Weights of a small GPT-style language model, trained from scratch on English Wikipedia.
Size: 11 layers, width 256, 4 heads of 64, vocabulary 4096, 10.9M parameters.
Architecture: RMSNorm after each block, rotary positions, no biases in attention or MLP, untied embeddings, normalized queries and keys, capped logits.
Training: a variant of Muon for these matrices, 654M tokens.
Each number is 50 + 12 x the weight over its row's rms, rounded and kept within 0 to 99. Layers, rows and columns count from 0. The size before them is the row's rms in percent of the matrix's.

# layer 8 MLP down, 256x704, rms 0.0876, rows 192-255, columns 608-639
098:70 64 62 26 43 38 52 56 52 47 37 50 36 47 41 62 36 58 35 47 65 47 51 32 40 48 48 52 64 32 51 48
100:41 55 51 50 42 37 68 55 27 46 47 45 33 72 24 57 47 53 40 48 50 55 52 69 66 72 55 49 47 46 68 35
097:43 72 70 60 53 49 36 57 64 35 52 56 44 66 44 47 49 30 42 40 38 67 50 50 67 64 57 31 50 45 38 34
100:47 50 41 38 30 41 56 62 41 55 76 49 68 71 49 53 49 52 45 35 42 61 61 43 53 27 73 41 58 27 55 47
098:65 37 49 50 36 56 48 34 76 59 42 33 47 41 70 46 54 50 49 52 58 30 43 46 34 85 58 50 65 35 53 27
102:47 44 58 59 58 45 47 52 68 38 56 76 67 55 43 19 60 52 43 58 39 36 44 56 58 67 44 77 51 41 46 46
100:49 66 34 38 53 45 62 41 51 40 65 54 41 58 49 28 56 52 58 60 55 23 47 34 25 69 39 51 47 69 46 42
100:45 49 48 52 49 56 56 62 40 43 53 54 47 50 71 67 63 46 49 48 45 48 55 58 40 22 40 47 53 55 47 59
100:41 48 41 29 61 46 68 47 56 45 41 46 47 50 53 18 65 54 61 43 52 56 40 40 73 59 56 65 55 54 51 37
101:45 69 34 64 39 47 41 56 73 61 72 66 58 45 55 61 43 55 58 32 56 52 54 75 49 54 54 51 83 65 48 58
100:46 42 45 54 55 50 50 38 59 42 50 30 42 36 45 56 50 52 42 34 52 53 42 58 44 36 75 57 54 60 57 51
100:44 87 49 58 45 36 36 40 70 60 49 47 47 65 58 66 47 73 51 46 57 43 50 51 44 55 40 49 41 55 63 63
102:35 43 64 47 50 39 64 43 52 56 61 38 45 48 57 40 53 54 45 50 52 41 63 78 51 32 48 49 44 37 50 42
100:67 59 40 33 66 60 42 37 42 46 52 54 54 34 51 59 52 39 47 49 56 76 50 42 42 47 51 52 51 66 54 38
097:53 54 44 57 46 60 56 55 33 71 50 58 55 45 61 64 65 36 49 26 44 29 33 48 46 66 52 66 63 47 47 63
099:71 49 62 48 47 26 55 48 58 38 51 52 48 68 66 50 49 75 59 20 41 49 51 41 38 38 46 38 42 36 68 41
099:31 46 41 36 39 52 49 51 49 48 43 64 52 45 59 36 71 66 51 58 64 72 45 42 44 49 65 61 43 58 55 34
100:57 45 43 52 28 68 53 55 51 48 63 55 36 46 56 52 46 52 40 37 44 66 62 51 36 30 32 63 48 60 31 77
099:42 61 26 29 44 47 45 65 40 41 60 37 49 48 51 48 42 47 64 52 68 53 30 35 32 53 46 29 51 52 48 38
102:40 60 38 60 50 54 38 37 63 60 47 60 62 43 43 48 53 58 47 54 33 56 39 57 63 41 41 38 37 62 43 42
100:58 40 49 56 70 41 51 45 49 43 52 63 71 75 52 35 44 37 24 68 46 66 35 52 39 67 46 51 54 45 43 49
099:43 56 48 53 27 36 66 51 72 30 51 44 45 49 62 46 60 60 46 70 57 31 40 42 32 62 24 40 54 29 51 48
100:64 58 58 51 32 44 50 31 60 78 50 62 60 34 60 49 65 52 41 31 42 45 40 39 55 42 66 60 51 47 48 44
099:20 44 40 43 46 50 53 49 45 53 54 44 48 62 63 73 44 55 59 26 61 43 38 59 54 85 26 52 36 48 55 16
100:48 53 26 62 47 49 55 50 26 33 57 45 55 46 53 39 19 44 50 50 56 43 62 46 38 59 43 57 46 51 68 27
101:61 67 59 51 42 34 43 31 65 50 60 50 43 41 47 41 51 63 69 53 32 40 48 58 37 36 37 65 55 77 51 52
100:72 66 41 57 45 55 52 47 67 49 64 48 54 59 39 68 31 31 86 46 56 44 67 51 56 50 37 38 48 48 82 54
099:53 35 64 40 45 63 72 37 35 44 70 43 43 68 27 48 39 51 57 64 49 60 64 40 52 55 47 47 46 56 44 47
100:66 50 33 41 44 48 50 45 68 36 77 52 68 35 53 44 79 66 65 43 56 60 34 65 47 60 47 21 34 42 61 38
099:40 44 51 67 27 46 58 58 47 54 46 39 37 64 44 46 62 43 44 22 49 59 26 57 50 62 47 49 54 47 48 58
099:56 43 46 38 31 81 66 48 45 48 53 59 36 55 45 57 60 37 51 55 55 65 73 35 50 41 67 65 31 49 50 31
097:46 56 42 53 66 52 57 67 36 58 36 40 68 54 43 52 42 71 50 53 41 61 55 51 38 58 24 44 48 49 53 38
098:61 45 48 53 42 53 56 56 62 40 55 60 62 67 51 58 37 54 33 49 41 53 68 48 72 52 58 33 59 69 67 58
101:57 32 62 43 58 48 49 48 48 59 49 50 26 29 43 34 49 33 44 36 51 50 69 47 58 51 56 47 40 77 73 51
101:48 49 56 50 62 58 54 32 44 53 78 72 57 44 36 49 73 44 66 48 35 65 37 60 22 79 52 51 37 45 53 55
101:46 50 54 36 52 65 44 70 38 54 33 50 67 64 47 46 36 57 56 65 49 52 67 37 35 42 50 45 29 46 46 50
098:77 26 32 42 57 37 47 45 41 59 65 66 37 49 51 59 46 60 35 66 60 53 37 30 65 51 50 42 60 40 52 43
099:57 69 32 42 46 44 41 39 62 51 35 20 26 46 51 43 54 39 36 55 69 60 47 70 36 59 50 27 52 69 54 59
098:33 60 45 72 37 53 48 34 48 64 64 72 37 33 85 77 45 39 45 54 44 60 51 52 60 75 45 46 33 40 48 54
100:44 54 52 67 44 60 29 38 25 52 55 56 49 68 54 48 49 48 58 51 55 49 54 67 40 42 68 61 39 58 75 43
097:48 48 26 46 71 62 47 40 36 41 36 60 43 42 38 48 58 48 33 50 56 14 62 39 54 50 60 45 55 66 48 51
097:47 53 32 30 41 55 51 46 65 35 41 51 47 47 44 52 72 47 60 52 53 53 42 67 42 52 53 37 40 49 49 57
098:46 21 48 43 67 47 59 24 47 69 67 75 62 44 64 47 34 49 51 42 56 45 45 30 34 51 54 53 47 37 59 51
100:61 25 54 64 39 35 36 36 27 56 47 62 41 51 50 50 64 55 37 52 44 49 74 52 57 41 58 42 46 49 48 55
100:60 28 26 57 41 50 44 37 57 49 49 40 39 65 40 60 66 70 29 47 66 31 64 51 42 48 50 57 42 40 51 40
099:71 40 31 62 29 70 55 43 61 71 40 53 21 83 39 58 47 62 43 41 68 57 44 51 54 58 35 52 50 43 50 53
101:66 42 32 57 41 55 56 50 51 46 39 28 58 55 51 50 23 53 59 47 40 79 14 44 51 39 49 68 44 40 60 49
100:39 51 61 46 51 42 47 69 58 38 63 40 51 51 49 61 42 34 70 56 35 43 45 29 50 62 37 56 50 62 51 60
099:40 64 38 52 27 41 30 46 33 62 49 63 47 57 62 44 36 74 59 49 42 24 66 57 46 46 63 45 71 43 67 31
097:52 50 25 43 56 45 49 42 49 54 39 65 58 44 37 60 52 46 45 46 44 50 49 73 49 52 49 55 51 68 56 29
102:52 29 51 42 62 62 49 59 35 53 40 37 59 40 57 30 27 49 36 52 54 51 47 31 41 47 35 57 63 62 62 52
098:29 57 38 31 47 67 43 45 54 48 57 51 47 43 44 54 72 41 61 62 65 54 63 34 42 51 29 55 41 48 53 54
100:56 51 39 43 47 39 45 23 58 57 23 50 44 47 59 35 60 28 46 57 69 42 45 64 43 66 63 33 36 57 37 54
100:54 51 52 65 52 48 52 47 54 45 61 47 75 58 72 64 56 50 42 49 38 52 47 33 42 65 56 75 39 55 71 45
100:57 59 29 52 63 33 52 56 42 73 49 54 51 31 75 38 67 70 40 43 48 44 50 30 44 44 52 44 50 29 65 51
098:39 53 46 67 53 61 38 41 61 54 52 53 46 29 45 68 65 52 63 35 72 51 55 71 52 39 49 46 55 35 62 39
101:37 45 69 40 56 55 34 63 45 34 52 53 43 36 65 24 53 67 41 31 45 53 46 42 52 53 46 49 30 36 54 48
101:37 53 72 94 38 65 17 39 52 61 54 20 60 37 58 53 49 53 52 48 51 47 23 26 41 48 71 39 56 46 52 56
096:26 52 35 54 29 58 49 53 43 51 49 50 39 45 52 69 48 32 70 30 36 46 40 74 46 61 35 20 42 42 44 64
099:49 37 57 58 59 78 34 54 61 59 47 58 59 55 49 36 61 43 51 36 39 38 53 44 31 58 48 34 50 41 50 32
101:42 61 56 68 52 62 55 49 72 45 28 50 69 54 45 64 77 51 64 58 47 53 60 51 33 59 63 53 43 57 61 50
100:60 40 55 65 56 67 55 68 47 47 50 64 55 80 35 54 21 45 63 52 54 56 58 62 55 40 32 24 35 60 53 62
100:58 44 41 35 40 23 39 29 37 57 36 34 47 57 30 29 34 50 47 66 50 50 63 39 34 63 48 42 64 55 48 45
100:50 75 42 50 33 43 24 45 53 71 47 39 60 52 53 52 50 55 51 67 72 53 43 51 42 40 46 40 57 42 64 69